config.toml
n_layer = 8
d_model = 512
n_head = 8
n_kv_head = 8
head_dim = 64
d_mlp = 1216
vocab_size = 16384
activation = "swiglu"
norm = "rmsnorm"
norm_place = "pre"
norm_eps = 1e-06
positions = "rope"
rope_base = 10000.0
rope_fraction = 0.75
qk_norm = false
attn_scale = 0.125
bias = "none"
tie_embeddings = false
parallel_block = false
init = "normal"
init_std_qkv = 0.017
init_std_o = 0.0
init_std_up = 0.017
init_std_down = 0.0
optimizer = "muon_variant"
lr = 0.00198
lr_mult_o = 3.0
lr_mult_down = 1.5
beta1 = 0.95
lr_head = 0.00535
grad_clip = 0.5
warmup_steps = 200
schedule = "wsd"
decay_fraction = 0.789
decay_shape = "linear"
final_lr_fraction = 0.0
batch_tokens = 65536
seq_len = 1024
doc_mask = true
train_tokens = 627900000
steps = 9581
dataset = "wikipedia_en"
Each number is 128 + 32 x the weight over its row's rms, rounded and kept within 0 to 255. Layers, rows and columns count from 0. Numbers have three digits each. The size before them is the row's rms in percent of the matrix's.

# gate: layer 3 MLP gate, 1216x512, rms 0.0927, rows 906-923, columns 256-511
# up: layer 3 MLP up, 1216x512, rms 0.0968, rows 906-923, columns 256-511
# down: layer 3 MLP down (transposed), 1216x512, rms 0.137, rows 906-923, columns 256-511
gate906 102:109099114180107134120139104108137104089088097136123115157098114117105173107149156133142070187090155123121114152133124124111129091138088158141091081117152146030186164110092115070135083155120101192104172098081109102116153128110137112165158144149082112170132142147146146105073105119173118139167079183135154162028120164125098116148160103167081080127142114144079149160127134115160125099150127107083143110076190072133147107143086135154118155149108162082150128138168126112163054125086116100044122084097111193136111126128157164167087145103169061127171137155143135104119133110093200097149130158161151179100139124102136170167141065173159127121102119094127157104127116164126163131123065115084106135139146111187139070090143135100119126167143104124075104160135121162107202078146125
up906 102:172139152126166123167113120100116137177137141086059156093173089170122125104146117100127125202196118118107123160148098132092135088125152108149129114140179090139140171118095156146143090140131112107134186159183167149138054144132111173181114180091149073150121121147158123151158151142156075088096076094106068136146133108114123121076099159054119126131066128139116109143183189140129111140163075124100161103122117119145115075150221112078149090156101168114177182127160130137130128102122106139136108150085114075104123120096124144144102158140100111090178125138081084069091138147117081117131099118166195127115114124177173127095099148139141142072135110106126129142116062225093165180147071132156140097104147146142095109076125118134106148162167119139100080095122075160139170160134155
down906 101:101178162121104130140071067138138156153106116048172119080080138148136064132119106160156134104139156180128069129089093148144131178133115145179089105128127139171084140115158195119051126151141154062106106163148129133130092174135109074153176098159133153110112132123159113112115127108134086182084156111089123173199115127139152130180061155102124193116146143094094098072166172113119165185133163106133159146146146137088103168124087131156118162059148100144097108145150142120104089132154118081157177194130127188148120125158087139095204085165109157175116099117161191183161109157142153141123092041146125091144109173167099128106095153099156114196108161071123096122076157159125109132120111100147131152118101120120119101165098098132110141143091131172131116122109177068151089142149124
gate907 104:164103082152161134125097130181129125064110165150083195176163108133156162133132120171074136093175202108071088155149120150123092064134168092096183196151111164098117099153120078141207108108153129159173132090116108068160146095168090135114131143146133164093147102212142073102137102071151146102170126130156126145108127079127129138162114155076105162106119177114119152176070098104088092157138141130118151158094073140133095081116133142143126118108158118156147097131113169178118117125165119115112074176052150183169145142095139130127104140162134090127108115102143159150083182144154161186079131123193112150122137141128108170114171143195089136086122089131156119120146096070165144128077204113170104120114122177177111158186139141159096170148157076140159154162117167117149119095177162
up907 102:164137108080154156181137106101104158206147163110130157124139127065143180152173120125073184121114165123110166072111176155174167146102066095140078154136127116096088064152120130155181121120081132138104123085096123115154118171164120111167150148103085131111084160198113171129141120115153141141109124126108151129114126140139072169074143056123136160136110156129116198115146140133156169157114154117131126166135118160116146078134170104110086102141142139087198124148112134109149068164145127100134156190193076108118154141105163184114130095108148080117117138083178084118151100091088162090152110087068095123129077124100182159112138135179044116148107168117136100155175194218153133123141179150090112095159097120111085141159094187152181143182129102106122135105133167077137081059095060
down907 102:142082148085146115123104122138123155183111122127103094121141119082158138120147208166099086107067113108139101136150114119117098101239100126097151110090119150131147107128125059158154049140160068128152145161142173103131113169127067074074152109150184085138144132121142092137152143133183129071111098091077119108097122094178121170141104103146166125184145139155081122106131192134092095123188119147186134179130101178116176114153098117076096116077095140130114149140152217102130149144061122140152169087122059153135097106108153086049116103113159154092102131099100173121171136128159150130177117089074098130150111088132168128166131103124078101112135127130160159131127106152144157182129144119166109141126173141092195085155137192152147131143131140126153123091114185107195089101094077
gate908 104:099134131169142066083169122131131118179052098112128166153105156130084156127135090187084168131128100109102118103154100132128124147109146143074099176156169155104148167138123136121088187156099113126107135154076208154107173118184163074101114105094112100143130108174087139111164181162136138130117159157170144194133059127151144135158155124140059138159107155091150036100138176144088058054132099140191086122075116097139116125161155109142105131179173144127116130094153139171083106167066130144137139168090138155067107158149096102114109162105174133171175158128108154098136111133115118156117131053135101143160148115113125116095118160174131177084168072121129108154135134133086071160129116122078146149120072135100166164113100141118108151137102175158130081167115092173091146117133132
up908 108:150113130113117163097141120152055088081157140136127073137126108120118122146112199123136141076144192127141171134152163129146174131149153115173066123145139170157088151079133144161096120191094165101156143162145097129151131164159130093081137087053132083131136135105111147131125067119137084156177176143152110107092157146122114125090130148104142073178090180090148054134120131107111076158163145075101112117116104111062108121096040165072142100114139107123118146111046122170090171098171108137135108126118150144163171167170107112104067101112122179114097142108107191182129074128096102151163136144147081146163091101169142106144104119150183144128137111111116143094147158076150141172117169134117083106119114187186123118111100130068132148128141107166157094158108123118218162089190122
down908 102:175076191098151143116166109121185113125133143106111114115167093132149146114157126158086137060130119110152170190125096140156067115114159088104141143089062120125157081067142095105099134136144135089113082172112176107144121153133120112082066112193172166122142125091155140083117093130108128112145173130097131130079176088069044095100094189087154195158078159133142204103184082101093135094173166142159123114083100161100178073133155108144136169145185104173116201118110082067131138103114086186157121155121118145164137116129096089076103169128112139083118145172119126114140089173118101123115100143076141130118121150095150172169110120105154154153185126177135138152115151107095138104126140116152104189148157091179153143134104074152133145076128110144107202123187119156130036162115082
gate909 093:082154108095166229148167122124136151159229108092134136148148137138093131108105146100061106081137166074075194096110140143152116084144162090149153108149129100102107125060137134190085139118127140143141152132133111103124107121120160082114134119060134143171141183140126124109170175108135125134137110043079128249157151089114127131123120165119070082087140116088145141139112140168111100165100083132128096118084186147123125142133159098077157187146129168104198147115136116110130127095153126133125116123142128165125103185152119128166146106142146090118157105097153103166137172107162070151164174113108127114124143090130171090152131160140117117130145183147095170114116129137068135136148116167142182152147141146144182113134095106132056134132104158171100166142117125121150133080147110
up909 103:100137082136137150107123137114222125131179137132181081144105163098057099122111132103160149101117191158078090157145178140153117127163107137177118173094127190159136098145084113148064112160129145088225128131098187080107130095181181132115092155096128157107134107123187152104150143125137133117084143163164135139098086130125191098183104128119156067074122123165139054097157135099144144165126104129118138130097085120154123156107155082138140150131136116077157205196124157067079098148109164115214073112156102108167118131114139094099144064079120110077146124099167122110124066113202088178137186104082085148124078154115157107162121114198190087122167157111090072141145124146089126118117143154165142169132111124130076129087144137097062119104161186104060176134098134102125140090148153
down909 104:122118203147107125127060146107135147090106119149092141138129128168162144135089112110163092127107157050149056143054130099096126102088055123114103088173177073168161142142144120125140134141133096153072083105140156116098183130145071152143111126110113076152143124124092115133184068073160126131075135225119104132110104128151164086094215134117116113142107135188140144084183126088163136090120108134113127174080053120051133126189117086149123123099120134143059152111162133193143140168138123149092140166173123138141102129116071136157177142116082125070114166156118144102140082139097166141139135136187092124135141137076120154129118131115105176074075099080090112145092161134186125157083128096101117167131107148118086112147135164096160122078115135141201105147125108085134091120216170
gate910 091:140104181114184112080085117163125161084070184144100151127107143085104142125095154127130130111199140128119131096056095111076146164096128144161121151210117176096095085100121129105077159168155090175123075106139131163115079129169126059068134123156109127089159145106147104124149148140099099150110112111091181054131091196210137110108234153158095183161076176088160101140087049124133109124145146163212073117106094133108152122132081161097175183142151153133133062181121159107116126161099083181131128116141129111131100155157138075153141154138131133095146168202126133133129120103127165103119099107117194122084117099134132096101081130177127137141127124166143121181134108130133163094144128100094102162107102120117159060150137147129118150123058151176099183132157097169146138105113153
up910 093:161136149133069150077149100136089111155147136121053159142106141163130160163129145105124226158134158120144103106126102089112115167169144110095119117098144121127111141112131070138128067095100111139129123131154079116131167153114129166131162168139140159099147081176121075120127107100166137128101073131155194156160133155100140146158094094136139121175092154137106135128133108116179186221027125173147115115131113104122066184129201103152097144120119129130154145078159132105098147143098118075190127071152098075200127093097123095192175104110113137046166151175126151157120083123092102150112110117094122050159064117085111143100165145116139096121106132114163112131136118127204114100095118186113098124093164159131150123127119129145124136147135129114162119096110097100087112155117153
down910 091:155134188089136107163159183142108186189100098177145109089170100111147108132119090212114096121125094122161102120149113106141132128124115118077069142139144096157143112197112109125135155152116133039087171154141188105096142093163143139099112123123101114169127160064135175123162152126115139161157132073109090131187153144146152074091114118150097116125165090145172120109126158088157129145158157143180195055112123128093130108152140164167088147079132124133144156135124154160099092113112095118105100155090138128056124094114176165094128097117142102067120097102122118143128067120185181097176146155124153148131105106091131106125122087198116118149088097116121132119163164091098138095088182117163098120087097118118075143150152147158125149120168125160088167200165176105118117089161132
gate911 103:174139090140141174107168098149138073096138110065119132100161109188172135153146142046132143134117129102090119087169154159157100132078136155223100156118201095072180124107148090060126150088120134139129125174164085107144119119114159165126099056153096127107101148077142186133157218126194182168150186145079067139117039060095132095191126173141159127118147113160143130136130075121127110144129119125167074157128134153122073121142215156146153157069166128116141176137151084103149110148164133117083174114103109120142194160151141148126189115129151177109142121141210105113189083137154088124094141076046160108166119105133132127186069142087137193111162154120101136108148115120145174154099160163155072133105129149075143122048113175137142105108125109124100129120108151199108090116100148
up911 103:117098103081154135162129129159110133109162117141109055140106112182082188120134091134171120119133173102126143120116146113101139190184127133125122165139083084188124175129156178116172125186167134118130125124170108097119148135133190115160152122125104143107132088074102093087111090134131120154142134189104147130125160067210167148113093089097139113197127160115210158116133136146137108124066153145133171155086112091053129117100149086104191155070092072093112135234084149139063127179141121161105149114099069110121093077112129148192111144164101098127144177071105189085102165116142209151141181067191128111121125121156183128101198195128135096130142158139084147128133139116175166118149131099117174144134150079112162102132129117168104147126132175161124104109124146170136115060151112
down911 105:149098128127148163132183115101132129134152185173162107096157117109135130126152154089138113111097114086113159110103132067119117093086100199157076126116102118128127138128107121108140166111129134151169142117135034126143188139151143118180106131176123109079140091118142152096157155082077136187127159088111112185114141161171135111137125111159106104138117115140145135167096130108166148137164076121124106128143133189154123056111137130082151194141142153079172119049123065131152081139129083152109145141112135118120052147184156114122120100160127102109172072141125085131130172151148212158179115136121133110140125117143110164125062166137165084122126156143117161105118174113082155107090092069125083037144154129139070132109176140105160129156127084125126116109137079125124119101077121
gate912 104:177135142133136139145099154174097122067156117117151132188122150159162050101072098151116159128104144120070144154117146166096130175175148110099093082079123090169116137089167159173170102149113178155068137174119091144149107070141060108131104160114145153149102140134131084158074167144117115120127133173136113163145158145158132128165120150120122119143132095110137117132137139126145137095083104126111091145136108153137157100124165062122132121159075168076121079133126213189103152190109126108086103179150163101180101115144082134164103114165131101137176107134172101122152110123144122152138124079083093136133158052120148130159208062157071188089181128151104129127108104156112161169114109106075041120134143132051101091085148045203063111141086169136125149124158168125106182151147152
up912 100:144134081090160106125098188118178090099142101098161086066137112124117137093084111160104121166104088145144099096122141152120081173129139088071103184137083140115109134146107142094163156154147159087094121098138075077091194184110117051099064154104021091136113114085171142097131175124123126118068139084139114133175078120138108177063141127176169102173065118172137129071095127161158125090121140104185167133098131091090156127104086117124098169086162082140090107080124121088135130119128173089147085063174106143139152169070185153102103112082159087141126121129124143148103200185160139059131086093207087100134101126129077096111100104092091157106199105140104170103075100128170116173133112170120142079076198075162085166124104183165113112133116079136102135075100100131097160142188127
down912 103:122138173168116128106146101146129149043121132162113192169099102090171139140156133144170139138134152139120135128096040116112141105143143139140117080092111127134138113051117143087121093176181154168153121163119152156141143091120109184155077107182101144100110149142121084152126181079138121145170102116177066166058126100109120105116081050107108177107116101161105074148126090091122150175168107171093081124142140117165087129054107118193070138169103078140116082136126145092122168120168117097189113166131154158132105110185128173067184151099121116149111118191122107125159086148099158178077137106096120135068139127124150217172160115104134153133098129115165044108130164140112150129123146086131147106150140122130141080132129104149086144100120176210062153109191158152086094127128113
gate913 073:138155151180151151122138187127140142155133139130161099163158136087100150140159110095127090112156183130108104109115172139100151076217119123112105101134132086145051095176159071159134114113168185130095174081104035108131097130113178157103127138126091096074119120154149120214157098127086128082205152104138171164191170099136115135117095155201118113130114117114149127091120138122140154132159078130117167070099139128150079118122135117140055157122164116090139113091104099143155151116098075056065138137120110151118150101132178136065108138096156096116145150118112167088149165123079139144193116074071150118163138151142097144156124122123116132064157091131060114116115085119115082153115154150132133103097115107192140135159112130114165127081125167112158127165128177168147183196133152
up913 080:145145099132107128161164102134143186183149124172144125151174132117170148082156139240132127085132157120102070169138083143140092126173127107089121104148130103150143092124107111123150131137140090120109155133136172172165096070140172074170151128143138131135150040054121079171159094115170105096150154122156123128074140156156117133135117104094093145159118171136126111147125090126107117096097096076106172157103115083072147177123121123123130106138114106166176137124116137074069096131179131230106137151151207100104115115143131114109114132144096113187109129119098123158126140147152136147147134166171099179120139165093078117119122104109176155166132168127150159066158150098133101174062130109150095130113075123152169164149142092118196154151125143101145061164205125146094171110101090
down913 070:080132140122152151153143148069161135083131157176103198175071101153142119196117111110139166154138161089181179069170125169122112138078063147154137207080140189164174109144165184150110179089111129084110084169174155162122207170174076133151125110084155148107116188114126108105078117156125145134123154121138138086129129135121138088188142078090133156142078145078148178073150092123177096077103169115149076128175128160209168105168092092128132089139114114114060141121106126113110177111114132168158122090176089176105176134159109169128084115102163112119141062111187159139110109121086106147081107147120105135174114129153143135067101098160130155095116070149116176186095143148122145103183089140122117158054143135148114053118156211075129141163104092132122190136064132035153082120126072
gate914 103:155132117108178148119152187133145102162103127112143171114221112044149131147121126132095121147136178116099147161136119158119140132150099143082139114160121124178097149135103119125134127073142111113171155108151166164111074111219119072172078161162161150137147167103097141097119110108141211124093158163150091083164119125185184124161170135119155131143135173142150121090165160143124135124116154128139171141093156128061178124052097144146165130134094075140129158146113145109135087143198151173153118128097193075134200155138200137081128146098139104085124111148156107113182080122152095145133112144144129132116178106097128114105102096145112070197124139079174167144161140152173157153145127094111138074135107120125099165108162133095094181115145126130173153073175122145141103097156083
up914 108:117129105142141162131100140094139096132123094131125140068136136067145063148141181146137093071060150153131170156174143104133159137156099090143141069136183116143125178083111179149054115059159128059130169015166055195117155068159114141055136098148129139093146126138149123173157132072174205089134093104173158123170155172129121096127121109138130109154207155082144126150118161121145105144095085104085107111067094052118137131153118116136119081098145158087092107108110101130172101135081132132126105145101161110073144146172153118120138124106151141126147108142113159135180097126083166186087108145083104070172105101144115140161077144128159035160099166128146097127097137160117116200133118152091151054113169129177110163165095120118116105131060156108195153095120107096151116170107127
down914 106:120164123159159133121113114100146147081171092165136141134144157121127132157132112081149074135139213102153111111134083175148080175067138134182114114091131078095132168182080106108140129137123113094125115163097136180102159119049126096063113202198101115092104112176155093112078125101142112145114122098170125102146155111200100134110106109095162142206188115108110111166067162096134150172142124103137097109149187102187132179206129140113114165179168125116108079097048126103105172131107145099181143211109123096114080155078126135081114048112116073178098112128073086137114090124138080131140111134119073146114117137176120152111120113179101129183141095140085116081112130142064128129101148052143123111175125099060114104040111156060130099155130167122143137160110149144105141135152160
gate915 107:191150180154124080129118084109109221141131125052139174136139060187156137132137096150135126097121126141149148134061117130109180060161131146126156082166149116181147156138115142134136184149191136066114166095151147133070111153090097108153149110116150106156154095131111145216136118161124213145120098118100124168140140148150108163102163158139158119188088102102162142120135092146182112192175081116133105144145079113144100113107123104152130148116135058106142154081124126092169144079182114089174114140049110131146130124168151128136141097138166151075121108102191144168108162068125166162137079124119191131150113138116137082167106103104120135146138113107140164110193098144104109112115089159149084119155111150147103093101148165112098080123108165158111193192114124193098127148152092
up915 104:112139161162184160088172186132146129139080128106090175203118121035124149129098101162141132136133189145133086159140111083155114110129115124116090163126115137079135105165135089116073119054133066034099088128145045093147165136133131089127133087131132149111225125087152123147115113110079153073129157119122154158142131166150069172173135139139118111139131086134163104203068145081164161117115102113116122164132100202095127165130116132121139136156107119119127123099119140117108157148144096181195138121136115161160124140112189174096110160159150138093138136188089119117149090131196147171184065109112124131143175147111124124124136165139132125207151105130215082114095080070106119120161132126143143163107169096159157176091096096130164129148117139137039152076138166163098131121196126
down915 101:122091117083162104102162150104139137147095117163138098108125154117180127140167158100080135108109130128109108073131055162089108054145054124129154119148106160161158157114130122095123143164077145100084102100167121105076056143124154127158151154096142092127163125088112133134048166110085187142198128130106161095167156111163103133122068170098143114175094127123145109146123115144109139126138115084074104113193127128110133120086083148186108141111110092088101119116110138110087122118123121124173111153068107115165080142156100140127119035072125130149103150140161092107114097131117083098075152122048178106127158147085208125149127129151158059095103150152138124110139120140123099140074183110113113207189137102148112121144092146103053112127135136179125137128140155176105118117197170
gate916 097:091078132057139138140112104162165119086161099135105090108133105150096164160092116147162189129140016107161078165116150108176118146104172128137126119143080162102120163127114143144102113210105087185158092171201086113165129176058156150169160129103191128149110135130145104157131171110165140170168106120153204132204131127139125160126139070092124148134133092103124128093113105124140075165141122126091167094106095113077131078168124075077132127167127091093098087127116142079153138181109155095118129079083169120189094076086147101075179112148125165099109149164079099075148100135125120173132106163108110067150241129120128187109116091113160114119087126100135174148102130111149142158147152181142141123135136146120152162110131138096121176166162109083144107140172130125083174165155096
up916 095:136111176181099133143051095128139079167114050129146131110089119105121142110181167113158106128132080167150180136101193078145082132117160184143096104150120105114072150177128102141089149095087162095136140134137101057154138142110133155115131163109156154146099115116126160156141130113152087152143098151138150082153106101157087127101148157117163110098167108127126087146210111082122073148158169118177158082149115203090115112141143056121146095118128111179097177134101127131054200195129153103170145205159096126129100057121178138129132193078099130138179118163106088162118152133112073124148143126144170105182187118141091174101101091158137160156133127112124139156140029119129161126131146086170180068110130177148145145126147084167101144150116121130140139099118121112089092128141043
down916 094:105139142092139108139125117164097087084138094116107118142118086089098144133102097102161105119147121127111120141109175116142145149135121091112114160167123123089103128119129167161152149143113151154135121130112083106111158065117111157125141166065088114106140129138163087174106146135124140113147081184091150144150117129143141153083191113116153165089191154088183139169070116138186166102097096120164136158099089109188137111158153124122080108108162114141121096128099118125131118125142105189180107090128166150184145112104142129154141104154188144132167174138055119156092113085127059121082069130177142187082219116084147166189109091189127168144117099104107104149083158174141069134067137111140125093123065129119149139148152159113123089133187128136149110079126156093087142087155118
gate917 107:138128163145131166124124096132117098099105118133098118203068139163142170130069107087099123154111138073175124139099143055121147091141100099133142151140119155123139125142064152184138133137109150189126127147152219117105154148196119110149122136098121149117103181105160111158133143092159144090125112106097109139133083158154104130221101133149105094041082164112181107084167146132129162128089149125065136100152176155157159174198103143087154138104135159123153169081126112123162146112064140069137174129092128122138145095157120107101056083143114099157133135108151093101152110105126149117126148102196156142108114120109114132135106115127151149095139131115164141170172125153086135158131139208167129216110156135136136129080158111110089097132140131203127154088120144161081151086158091
up917 107:138133081133137148135127124149095094131096160128187119118121104138117142164130105103037180198137137203123157103130083104130100073100120141109091179109084096100185125125142129203098140079184178122107168131184174170126165160142143104079091096064154108062092165107137093102147125171115114097150166099080092137109118149148156146118135084131148128139138156188169162131147109134097182145100107124105119112166185153150130163131109127144139110071152134125084196118119132139094094111117119135125119107094131123108094153118076055143123127137119094159124082095096119102119156135119198119122138162227138094141088167132151079102139135108092119154114131111193121172184171163119116108095130099080135188094151110153105177053157129114157093082095152151126144131194122079104148150172093
down917 105:155124119142122123125173088078097111156164107103103063085148142135194116144179139113080141122123118129106210133121140092196141100143179103163064110131147074101117179144138078159087163141148112095113179171164079182096056141102109126156182099120146149097128155134095152094091112147110191149138174140145107117161085085094164138152118122108165076173116127082077182127113148145145155115093134082193139147153126166100104028129165090109112113134089121088101134179137156144135106186146075200119126126132171094178111129168151100156130155157141099148157136152160137171200113158134127109092107067168090209126146126139099130150110115115182143129162139118129119090110083125148176100106155158162168139107122125143124111100172096147083112150183102143110171114166078155094097116115116
gate918 089:139131120094143195089108139132165188080106141144168146127072151152134233051137163106110125119103169052098132130099073148099126150125129117131098071179120157177182135127120114129127107098142146082105129134103069093134167118070202141167156161104072194095141109135127150097191097127165087101053130136133083130109100168105137123137099099093125141114104139175161117193131163128165136122128147150086072090135141140077086084111134101157131108093181174117140108137128119094089072103165151099080163098080155143162102151151137174150122100136148183190152114103075127079146153116153131123194109138158136162113164151165146067036177106141085136134124140107171139094118130147118147129118137101141111126158138126140149102157138144169082185043064108125162121024206111125044135137055142
up918 091:095083111142112129187151179132094089149142150059089198132153097112142184102083181078168084124111089140151108113104159110147076185124173119115157130119159082082141178081138090132131166133131134170108148142157135154158100174102144142090130169139101163147125124119113135145109139159158077138109134137144123078071087070125093121167083096119086126143129100067106181135060104157125155165188135138079115138076103111131059128126125182105123130151113142136059129137091146138182125188075105086154090145122128163086135142145126134053134155169176132164113093059192121156127151076100140190088107143110115127142070115118155133149091128073182115116147127140133131102156153160109121080112215123131153095131081111150102165140186154185155139109126100124124142141085117136159162186106111
down918 094:114067128094092039153127148071126153075131099201079104160154134106139135086167141140150133152128139045117145147082097160127103149096097138127070133137131155098158121143154105063132125123139186078171109076139159087103137127096096143076102064216116146153108123135123210142133141145167102155117125096109134208076120168111098125212127127130147141138138103161141145087094104069063154115116167152170079182097138203133142160143126126108160168148169135125097135141079138114123120139123078150144102133182138059140110135211184158096177142158115163139109112116078149112176145114047124113166132141130154088102123147152140124153095147220133081120116097148165143151185130175091180103091184135091101092138113124053149135141098129176104142144122122115104111114162133128084116134139140
gate919 109:148122135115125088101060117095141147136154161168100167142116131111169105110138102108171132132100099096181115067132117189196160125122065102107139191121130118170102137113106133148126117137151117137120124087128174064136121116082100105145111074134110133094124101113137113084105173070138154114099158082077176098156129128166184143160139132124188163108161207069097099155121145124091157195185146140065168118103127047092103110101115138100139087176071107163167123134152096106061142103122144111170124096132104138118094125158089143100186138055147120134104174145099118147143161117106150174168126110139180177101070107122090129134161103113164127090118085079199148124124141124161128163164131134152130138050143054148199135148098150091108129080166111146082074143089095129125137105108129
up919 103:174193070140146129079210141094185140144107128188123086120149178138174184109082132159146095164189168154068103152166111158132128121135155144099125082174061123121151141143128143099078175104153086124157078084102114116114104154181088186180119108131111169114150100098110160126134145120095124151159098146112116129119130087143087135169104165121113115072135095133090146098168088135092097125071093103158118177153105148118099146156176151134135180183096093021145118135156126113154121123071092141127082141079150155129146128078185133087136140129159178168122112141161146065151149166159117122109187115113090087126174115116102108105063106130160161095118134164094125109142065142085138157107098123112125157152109113088106130156156088089099099094124103088119110087100130128149086062162119
down919 108:115083088101127169145083117093098126150117160186171138132094084142079095136142133128160152100152123174083166122162175120100091104129176116157130176139120109092111134114082134153183127162137091037109065105120144124108150097157209164162084167135121126138168165129124119093148135140184164131139085112114127157123120161086152107073136143138176099142110142100121167144135118092123122088094105111162100154126112124159105173107132079129155119173149082161170212167103137118111103148117112189123134087145125127056113070129058169138159131162088123167183043144132175146136175070193125122089084142097099169136187108153160056069093118110128136099185154134161110157115118121107150113136080145095146128133131153081097079141092096114115087126140144135186133126134139143105149154144110
gate920 103:137098130084105130091117130090157105153124153057141120154112147140113114115120183140138131106146144132145119106176124130118149203056076074091102098140099178104155153149139156130124136078070174112111191085126117070141122114118090119131121130107107185067151094080128130113120165172123088107184118088165069119114130140087122126174132121116095170094071116092119121162147128165152142104200131126205112141159133158093110117102132142126136108083143102114106138150149104123100052145085061069111185097128161112172116149121135194100098149106161171143139119095104108101157096154184166099118087225139149151109116092189147177124188050118087081167086163112117044201194102086100124081162153139089078154088068151078118139169111136174125085171063152197111111155169168105170157088094111
up920 103:132155146182177143165182099116146121107139120128052137165110077133117102179119172072114120134145111132136069165113099145143164139103145091171100110085139042098057122147112091126154178125134123158113122081107141107073111096108092138137142214165080158137093103139151110138106101175141128085138090121103130146125151090090102176089135154075154107140043156087151141154134122200109139073148142139113142202136176152100167140134133116093121168112137156082132131119142145125091141089128178122119117083121072104151193128121124157107184170104191151164082144096162114061168121150159169145140126062131150165162100155122121095106136162115068147104122120189102141122136133062094112151134071143165149132185139151139158139035112077083095117138126165150147099089162137127150149144106127
down920 104:147108171108138113153169168105171180114122181140096160117138081137165115143131092127184038115114157070147114131096081090107135122093114105115157118087150089121190175138117156076102074118105093199078167124107145184155105151103111109125125159125111161174090133147121112216107159145191122077108128095128155121151127068058161151174165131146112043186126135120122104129099107109117128166114142161109127108128193175149122150105157124079127181117117108194120124073212140151166108094167132153078116066184146130157141105118148138101111130149108129195106130129135145154067108117127137094098076117125124151107093104202143149054118139107093128163105133099108116128153119173107158137123090064189144118116122105134151120100182113106085153181074128113115152086110132096089140132117089
gate921 104:171077142106148100203104174125120114116135123090129092139165085097182100069167152143131103161118102156183125159127110090138173113155072080142118116151139119157106095113108087190088130110112111117068141050126120095133206138112149129112131116190134180107128155096073118116156119109084100139092101101106139057159148163101147170163130125083165176074164102178169127092138080119130142106182120170120136086147086166158115132118128125105108125137066160180090120120145138137086143095100107144097129125151160158185115118139104123119108204144155085126111143125098132119154092103211131099147108123120167172131156135135117157182178165189122109104104106115169113066110098122151153118141137128146140097141132118121135107130148132139174119131097071116119133160089174124096072083149125
up921 102:116153140098137133138130178077136098081114178065144146110119077132166147184140158133100141129088133087150147098116131171151095086099099132084113125150171106122142140153157153173104186082135126074152105127173099104165113110070152123108068081098082102151130122189142167120131161124175134107175205183175192165119185151134137094120141105138141114158020132154104129175160134133155110091111164126085090116147139137126130122149103112153152128196166120175179140088094086199122142137147181115155118058084135134099101136106151178079129094121069151069164088116075103118139051070105115134130178210145146140118075164146147064140146127115150090156100120117190075120163177129146130138159108179145169145156179122130172144150129083107116142176129095129158113134152136121169166087142136
down921 100:095162062135172127159114137089103131127150110130165156138098111132158177157091122101148130143100129115145118098143170097131118111120114128125137076139136156118134210142140162145088148114205171149132141135114131200162148108174109178107140077101126174091089141139130154170155185157097098181110121123131141120129112124141165112093158102111151155158056147126125154187152109048162104078131160063101095174124106144230094148137149116149102126132133083101151091110100156082118108113161141136125113101103152186079118117023090113060129103127130071105137130103145074148098155125143155133120115138116087110094125184090113136115119088143101068129148122141149095068156142063143140186160110151151123151150161136092173185072116056123078145068100116140116189119103155087159146098105168
gate922 093:122140128145113062112153102113133121126127150138100094124097116111143122090080075107154177089160121097066114137138140101122187180197123144113045155116126175177127154150111113162135110144133097090128142121107080103103128147171101196147113165105145121134138113141133141133123141173163120116107118130136146210133117087164096096147135142146154108118093145158135046146174043164159036135153115154082112140143111091172086125091149166117142131139129081166138151098163143139106130158181176116079152115088096112147112141147143093196137134060118137113096146078120120084161142107113098179093132190146186157136167084136175063182161154135112167143179183118146154070084118114116149172129140127132114098149124166129174177149155111097102133049064079106136099126171087095115160104132162
up922 095:161057090161099158158129109115153116129158094087161153137124173122143135080119187153110117084089169106141140118156105165146167107093173149115116109193131126164121145117064145158122117223123142103131123141127078160148166179179169161136160124112109108100090130130091157120155115163075164107122153132126159088119149119174138153133160125060134135075124156171110137131124112167138136117146113141149200103127187148101119120148117135137163081077098138161129127074195137116134108070133150110113166134171128122103099131134177156182112125124156160075083129081086178128097110081087118146175074156106097105177130101155164165165176130154135181163186122104099157146108122149080076125172167196141174121168124102089157162142132115130062110118106112100158124071173139095069163151126115
down922 095:057162121186162090136111030125186107116165101169111168122064142114160146115133148153147126099157168113134132144122130102129215116133163167174131193135141095166171165089160144134155147108089122158097097153078150152135069198127093169121114123097126132094090177122126130166137131060108127103090084103179134117181151103178158103131093070097164130109134178108134149110140116161208149116153195201089133117179150108120133095103074191123090123077087138106114089135155099130121133119122113167125152090153194160143064155139081116150118157075188093084141126127157184136149113099103104133138124129119112099108170116143140140111130123106094122067064142139144080100111158139168077137174137106092093108189126149117137121132101180122122114115180102130119137104150161126125121154135157
gate923 093:137091145070136113101135123125138175122155075142148081145100148108140180133120161131143115143108121129154138158171099157112146100111140172133146102124141089101082117137114135137108136161158094179106112123147090152173114190093158167152169067150123149165164123113137115149137128103102178117092201171094165145094144074158115120170148106052083107192108135114110165084103099105135082056161100144159069108108122107133148114134111163132085142129111123117146142108065105123164168126116099076148115103166126074124179079109148141105115179106108098129124115142085151118085090160116102152090168084094152117119098147126160134068156178159068147103092121153183075145228065081180145172091124100117153130165146071175169189222131065109145138149086135135059126156124152108176126092098102
up923 098:169164167144118172114135141167124134123111139117152095112127164082202173166081184143117146065121075099123164085141119127128191121107148099124151129141085089118111075106146145097093145105081172120149129048155159156162140078118113131142113107117172079074152147064124149124107130148078127126093103103163172160100134097189180161146182130168152144156079176131120101136098082093191164123163081091140121080082101140138116111133112129127042115109101154114126161113121147144159189125093181114150098116130067038057124135085180074113105122116115151112169137145084094138088114085109153149187129164120146175115093119110093127135163171119100123142087107128182141156123158129123078203157122125162106099117071113205124129103113114134156136117106107086126120153154154069101142107166157
down923 098:136124193124119127119118140142145099112167120132148149138128183105154195130102087131162135122140132063218142140123115174139119188134118152142139138106146138156164115087095114095150112132128104031138096097138053081131108212104080166159132110116117078133087068129081138071136145097137100161102072139108213135061111112135091087111071146107146085143143163119098112116113095143108118078172150110088142123143061119146150088212118173102107148090147159111158128169122128134103129095145121133077064079064149107142119150132124119130136115107120093138120074078162122172138148136127124156193117117104188183130099110135144108129187111169167114116129069129117105110101158113151099174124084161152097125151133108138172118140145119129085109119128170193118159150117081125153122145117107